Weights of a small GPT-style language model, trained from scratch on English Wikipedia.
Size: 2 heads of 32 (1 for keys and values), MLP 256 SwiGLU, vocabulary 1806.
Each number is 128 + 32 x the weight over its row's rms, rounded and kept within 0 to 255. Layers, rows and columns count from 0. Numbers have three digits each. The size before them is the row's rms in percent of the matrix's.

# layer 5 MLP down (transposed), 256x64, rms 0.278, rows 113-146, columns 0-63
097:127118184098102145181122091126103104177127134043111129067185102095127168131110115152130103118117124138178107122087105134129072149136112088108130142070166105062131181088126150176127109183136098
086:130115149096153109126165185105110128130168140170129067140124151105156148120081161148113198167135106109192130098138193166125136163121182100103086077167151195080125172113112117099127114150159172
096:131067113085121106131188127191118121173130114149179159081137146072106112098155125175171088152138077144127066086099125125123115091121088087119103135135037120121119129156102132138116109112058138
094:092121154126130154131134138136125128132141138163123134110118158113142096152122082098170184048145145109106160094136160102046134107067125141100161104076070128141047122114166160094095175186151100
106:142172145100200149140133131037069135107137098092094142131138093167121122099166143152119145169108140108129207136096125170177083102148164097116111152086071158136141152151122099147148168111168089
093:156080132114128109146226103121146136142140096098141135151158099165137133161108027082106134105184123136144132090144130153128092106105128143140119086131150104118160096151090210097162090079160106
111:114179159139085190145097121142151043090103159106097162177119183132137104083148179109183089069112144175148147147124156112109160160111111144100144171134113118147119092124110099103115166152166182
093:196169118181205093098137174187116134074128172100128105116109138138139087128143097138181116128094055098056123124143115118119148151075147074138154121096131147120165150105122156130130149150132074
094:173137186143151141218159125102071163206186141140128110144089085111086122123100155125089120154134143087117182109102106135171108075162151128087063135109134110098161130088126116130153138127143153
096:086097116105176108124119129158165122134139116173159100140140109143129125172099129188180130150093127068141120132019146079078080090135142077116172092118136113122126165142124166127168166167109172
107:152152166104093098141134100102119125130122143235123124127071114110174132122126152120103142128152116177080100183153125126124114065098081102107159109108142147085114129174040137084111142166078116
101:187116102142113178100142167160122097172141160202124104152111072129096086075157141180126099169144127121132140103117123134139139149197128107132170114084193104143081139081082114183142091112117093
103:115105114155142145122117111168094133151165114162133146139106185126129150128177087192130115110120145114112190105099144103185086141098117147130171124090117085128172137105143124000129144181098140
107:188150175152116134147121126181080144092054142158127125107160187146120126133068139107110119124146107146158136184134143164115114067151146122160130024124131149079152109140153107101111082100111085
091:117121141114132121114140222156142138091138126124158162098140089165064097197069163184150128153121144073125097100110139126129123129122135141116141118131136060136129147144189066121101094084151197
110:146107115155114169130186126090130134110131152196149153062148111137091130189130111090158075209108147068097166124080129108112163161109165135104149113107137126112115121135173173108152140189185116
107:172151151086088153149097120058098078106104059181139119136112090104155173136104119162071127174135120175147133147112124101061175128154101121084090191131151137132118153142076163118110139126136086
096:115140111178130206144154120083136134158129079173125122072167095153150135153116086115143104105062121142068184102182101143152104062123179119086089135151184152131133110096137121134182147112119119
094:170133170160138118140100072157155069113158108082080113145133138142120168126122110117127157123171203114174137164141081173115111111155108074157173174102186145096150144176129132117144068076165131
103:170188068116167106135059154121116081077144158148095140157140157109155135156086102128114185141080074096157126161154089116111130111109112137101151169172104107100120134156110085187077142105123075
101:077148202165092117117166137171155115100131130164104181160120086196168114099175150157121149158116079092094095119145130137144147117114151106076158069130193140120160183144124144072133127114092142
107:104174136147153121108117116122126068148097107098192173098086153083156121157126132158102134103138177199126064159147122134137168147108112182174144192116107093130116138113122168191138194160145108
107:124126125097129098110134100135149119107068115071146085105135114148172110151094115135155069143118154161117092096112185160079116124104154161139151131111082158118045112108113099055140078129043162
097:135123176180143101129148124183116099133176112140134101098158131102142110158142139134117183083112121169126128115158094153162179145069085117086093102107157177122066086135141174184094058148155174
100:133117141131104079057108090151080130139168089059120109116143117145101167134113142200141132068106144073149153106072154083086119104076163131151106145137193113096157167142113187123137107120146121
102:110058140136132112153128104177110122058099084111152101112115143127148146118192123110091127141140108142085148083147141160108129099105078092122117130099062117150236115094163175095111105157150160
095:085154112110155132110166124121125100119128201194127154153191096141103146115111076112106084163167104037184140162139170087146083117173139146119110100079122129106143141144165127061136138152130116
096:164073090129116118140151119161204156162148108147158085147108112144130117134148176206059129110166118124180147171163068104182061140121159088126148092138126144123116128104136162130157117125118188
106:177189140113118109130088160113144151097099137240068130171100130140169162151135106159118137102140146160074085158133125122104114150169104134190161175140108099156147125104112128121086140171077099
096:079129133067202071125147178111133118134152117126106179131125129167136122168158082145151137123107112135117211174093126094161165129102123115163123154136138114143057164136140148145180094084077181
105:088171178120069158130100123129085136166183099146101059117091107140171168128078126146152109121086138117200145117151155108106074115152157098095093136105100150107154132157131149072091075139091168
098:136136148082135131094091126143078131113142109097081123122136130153216136139131097121123147157086157173132120162203094173033134130089098148137128147070110146131164146171119128092163087182142096
099:121139122102122121164126121174146117162126090195102046128133121124093165108118131163115166165075132158163128138160071113166079108145149109191140116170111134185113166112082113150047153090099119
105:148161173130113137094137113122112128136131127100137164098114099133173124135156082148178074157140108115162157100036078114089154167124107129107181129115115177186120198161113116101131160173198155
# layer 5 MLP gate, 256x64, rms 0.464, rows 114-146, columns 0-63
099:106140164182179120122155087180095132127123111096068108109152139094115129127120096089182081043165142134127098091089116124113104068183149062124166161123106141164125142153153128111091136104105082
106:149163117130202115137080112136104125162133080129101157145083113189127100159107177128086115156161144167091184105176118128154134130165115140127131120116135102153108136106225108126174041150100120
100:133161097114120157137076166144047093118125044129122115158095125088169132123107120116087134110092122135156117116138083118157160128159090126140173159165097067100134105084218116147110087178133129
108:116169205104106103154082171125124093123146088072073156119133130088092095091119102153109124164099123121165092151171199122121142120115161227125151141156128178151122179112141146164137111123101141
087:137182180187088113094170161188163117094108123107071177158160106092154146138137139124111141103134106144138111193089122089151138109185117165093099167113082155100123132165105157139143115054124164
106:175149124153127102100112088120134087157157085156135125141133096130131147141154121137129054118097109152120142146156115075130254129133076115083078119124165115100150199136146096119158090088130088
103:058112105135139135156081139047145161155089184124104114106119121148128125143111166081122117139120143098155062202108156170176141153091133146121107179157186076119135123175119139083119120104170147
097:117168118126108101145105159111113130186069131176137077158093137167081125050147137122161151143115190136077105158120148069069129149093152113057125116099143150080182089115119102134110125095122115
102:080098137140084081150104082064115144182052126151079138123049102082145141131111121094123150104148168131078111131119158134117098144103101100143125152103086073139094108135150081131145091075128084
105:092148105080126163134178118122125126145080065090087165136137180139129112130182165089111125099150158168088188188105114060177126149119136095162164171108105144126138160102161154119129176170092139
101:157184124153133137104145120130051112154125092179136122077135115122109114112132088159081114153151131109160165159148160121082127094165044095076160062124199095105093121133140157124161115131115073
096:207122076137176111116079130134122067099165172137091166084092103179158133131092123146125120086131148072121125117125104136115139167104061122095092110148121112116090112189097127198076125120132103
106:138140140158055088129113093110167110121226128147159081165075132142132192083120132117150174144172162206111154157098146108182152136119110155149101154138111089113098142080127131170134106127120123
098:130088162119124075093107135110127160158196108043118126130103129124069148134129134119117144128118189084201133149084144133164169090107116164117158099133103151126132134066181174185144133139116180
104:104152180157109098130082095159172146138157172113138122168095133158112024124174168119115077147144108118120111164166142128160134200152168133123114162189156114100160143103163140164133154167079123
099:162117146101159115101164133127078152087150097047124177057091083118146119067117114122137141080102126074122104094123088106105160074107141103128140120079138109143169152127130136089116108095063183
101:124095088122120071106144178195126121088102072163136150204111126155172134116106071116105170145161174087158089167110131163083123172161074120145116153140101095077110117128169105116094109151131111
102:124110103116136082158097147124124176108115067111112113185122127182131129101164161093129177139090098135082102150126121071154162194096101173090091105082170059147120136173109159102084107116165142
099:133101204163104147133164124141126100181136147111183176094156165109085097139144150078092094081156156120209146122112180128106172096159118105100134116098141088087173116107132173142157125086098096
095:109217123157167109059116055158122159148138122148069170092155124073146124107167102102124130136107194128176170133082121162115132108172100145097153115097159145143099085160135153139161130118168140
113:122090075175166115096127150055107097155148109101091147174154130075187108136153141118099147130107114088176107177150131156089139140092093096105195158132076161107111113143088134174160123153072137
100:086125175180138154124158088131132173134141127148044125173163104146136103150132153051145160159130096101159136139126196121118084115129073112052119108078160091078146131099131159162143161135144132
095:130138149194144184178158170171171105096102144140069159140111104097108103154139155114128153123152136144145158132064067104132109077122113098122076111075069096135158096148179179097144119139164154
101:154145115139188126168142121058184169133099142136095123154123133160173068138094101110107148116167071149129154159208111151161134163148076106132132157062110141171145175137113100125133156109165180
094:125121080157165062111127168143123114113112164202127117161106114130120114049098185150161135087073157142100130109120157125120133138135094086069132144181105140192059111117087121138118072112122126
106:144137151086046104122149130078160122147138168084131127152121142088167172081157130075127114118173120158198063143113139145141175159147140160128141075123162132107132146064088119190152142117157092
104:050089070145083105138104082058100112079122166135142169120083080119103118155130108156134109100155099132113085087114105157095084128131109125151092103092151089102196104085143083090147154132142123
106:124122100125114103169094151169140167155203088206148152175120159067126089194122117085138094183151118133168085147100147144143147124120114144125059159174183112079135129102130128142125147117101152
098:131126138121106183133140109191112138104160174132126121166080180127165111094115135164157174119159143174159112194102082117101156156140073131049151086111108080146080149128107156159174120084099150
111:164129107084168114154113097214071129078050156144104139127168123083130063102175148142080116127128111169149136084096158104124138099117106126138137101120131084113078134148134071142090105124182148
104:107154111133094126169089148119045171109067150120108076171142117125163139121132132131096148076110033084141146158178129115126119090132102129135164162116123077129092081192121164105171100128140125
098:120133040109149138117114120134099126200117184099116142125115128111157100103155110114158103102174161149119151122157181162077048150157181174098130190134134135133053105101144125123142110168094120
105:074059144117132114175141106111097076107160113183087117127148150084137100125182189123124189133143163100123153142205126116155172106147193117139133157135149129089114118060125189132147123134127100
# layer 5 MLP up, 256x64, rms 0.415, rows 114-146, columns 0-63
089:110142136218110082183185131167132188133122117174086132111159115141066153107106071130156129118118193142154130087095134092113170107145094101144132165084130067138106106100154090161148118099145126
100:119122204148151100150098106116207107122090107078073101150096160128145128168112117111133150131145146089078146146128143083214148139125158152147121076163147174086111095127154198115105088127099122
100:136153142148079109138127081172205133184119167112151124169150157094173150126059082169112134137148130110163173157148115098098121169145163160088124080123132099138078099142164106149194118078130158
103:138084096152136151106143061137095080146100173186101108160123100106154083115113133117162147078134138162150108134152063120111139127098176135187104161173124110144072086184176123080118157085137088
096:076233101151133159114082125151183159157105142149110139111105156149090144091166210141159096146094146119147161142122155157136126169154160099083162166114107098125101134137088112161077123178112135
110:105072141134124122126204172172163160127120138149116049101138054092094103123121109100113171150179141170150113109152113178163135101174171147189108131111114098146145134092180146086142160123105116
091:122129131131065153050160136114167145139126053084099119153090157144094174104096151094178126122138169154119156136141123113116121157171136098087173167164115195104113143131123076127102058097108091
099:097095125125159141111087109084145102091127131083147142073123155118146067183107151137121132167113157113127157137090153133095135190125124092144176136177112133153087134181193190086150099183066108
101:097119102140073176153103164116185176131176109131116181112056117141135147100160172091087147054136085165179093130165114180164117100154108078123108127105114133113136110159165081115139099130149155
099:121081099100108158151135170118059133168166132130135226111136155128124120147136097124156108141088105132155104127126170140088183137096054139110157157134094076185122115070142117145096185081120133
101:152167107143092126092153099141094132097108113171128186095118175165145151119084117123075149176139104129171081088204175097142172076108132159077141127176077087096162135169097121134122120114109101
105:108110216147165144183152138163121169101130124195153067141148123091142166116095114142176149139083094197087115106133126093119099059132103135130057140115114112116118135146127097156144176089123150
105:140132074095179094149128102093133155088127150121166153129094125072128142126116147133142147109063098157167138098166113187168212170108149084150172108105073065132082137106105134162154131157116161
089:130148106096103147069104090100112153151116132084134096157107181136108115139155150115134141139188116080117080117122187119186087144121157101130171093111129175071129085148088151119176155057074081
108:075189112070130096124104066143109151140157069149115149138068184088129123150117155158103146197143117133066072133120145146140130112172148105155198131129108109141191148095156115161124142150145141
110:145115135132119157131074109153138115176158108005089139042115144151134087128163133124118124061154161115147125104092107146169098133118163145126118056125144142143114134129143144077151135164070137
098:121138170120128099107160098151117132166122167163124129124150130062080075148085082123115162116140156175194100170113047155116173131178099098147168131122067114092127151113144103083166090105094113
095:129118101170120152064154140133113141133111192211152059087132111109116097087093114125126118129132093119147152129136188118133166113141153124152086080084111119091138109097196108105159144193062142
104:095137146129128127119154142188119178071094158102053132158146113099105138119086194158176093123096123119064130115133141100165104157163136155157185160123128154108069134079080119128141133116204118
101:112076152116144134094140099208122119109140172176144147074136109097138129147187111093145104148150204154148090109115227129128153095148075159124147180129140161180146140110106107110133113121165156
106:204096126073086097154145115092143199113133150062062126098158112119098183101104154119179109131088122090096147087140149165145105143125140128128122096151088154115162121138196103131143095129070145
104:134056104112186139093098139144106140129122103149151118121114203099131132196168136110103161131164140125091163108141054085143087116141138150074055079085114183110120106114075131143110117098126124
099:125100032118083111125166146133195157157138117190070186166111168138109139112070116126124108108127143093123162147145096105167121109167138094143072117126083160154128120132164151066132128160152085
098:091091109089070067104123102149156093072190106161116142121100116074082194077130085144135154103108089143099178145132110173109124110089111122159186168166149137110121140091131159122121164127088149
106:165195105118154140130131123104167130186123108164140104145105133148139128112103089117118127139137202115176120179114113080187130148114175159099132105130155119066047112165165150146079189106117080
093:095122133116119145127135072086198156141078156088091094163133114116105097135108098203111068073168181144138122085116119139097177054108093105130161134146085100114070151120134110135143163140106117
101:134125124070138122102103087143117109073087141110091161127126066103147166129136184106092159114101141054085139140092149159134084161079158133102143156129095110074184055106154107112088148100097140
103:110079127139155127144135127165123117116095099101113094098144149143088099139082204152155142135124189105159160085082122143165125095093145142159114144146156095086124093115172086125112100048206185
101:184097134219124104102128119127160103144087153105124150154145116108118123116122165088160172133136144086145136135155098141139158096075120113106061134141096111151107110093201169170070111155209108
104:128150153089139103158124099112146111165116083177160064155123106027125211165153065151113118165104205130082133116115162139133147110129116136130082122158098135117156102076117102143139158122145122
101:151148127174068101172177142093111158099106120188128105099132107081129170102127112152125129113175117181190082091086108122108131103137111130176113113091117123116173074042114101121159177148130159
096:107140142135114109208130141143137093101117126128138117120173130152117195085127145077109103097092149107111113121091126190056137122134153165106218104069162053127152132111172126159126116112108086
106:092054125103091097145111131108080098107128143167132109117136114144063056115083153072135124111055107161133095129196121091119170105178137097126142108098118170119130104116113203167116125157111136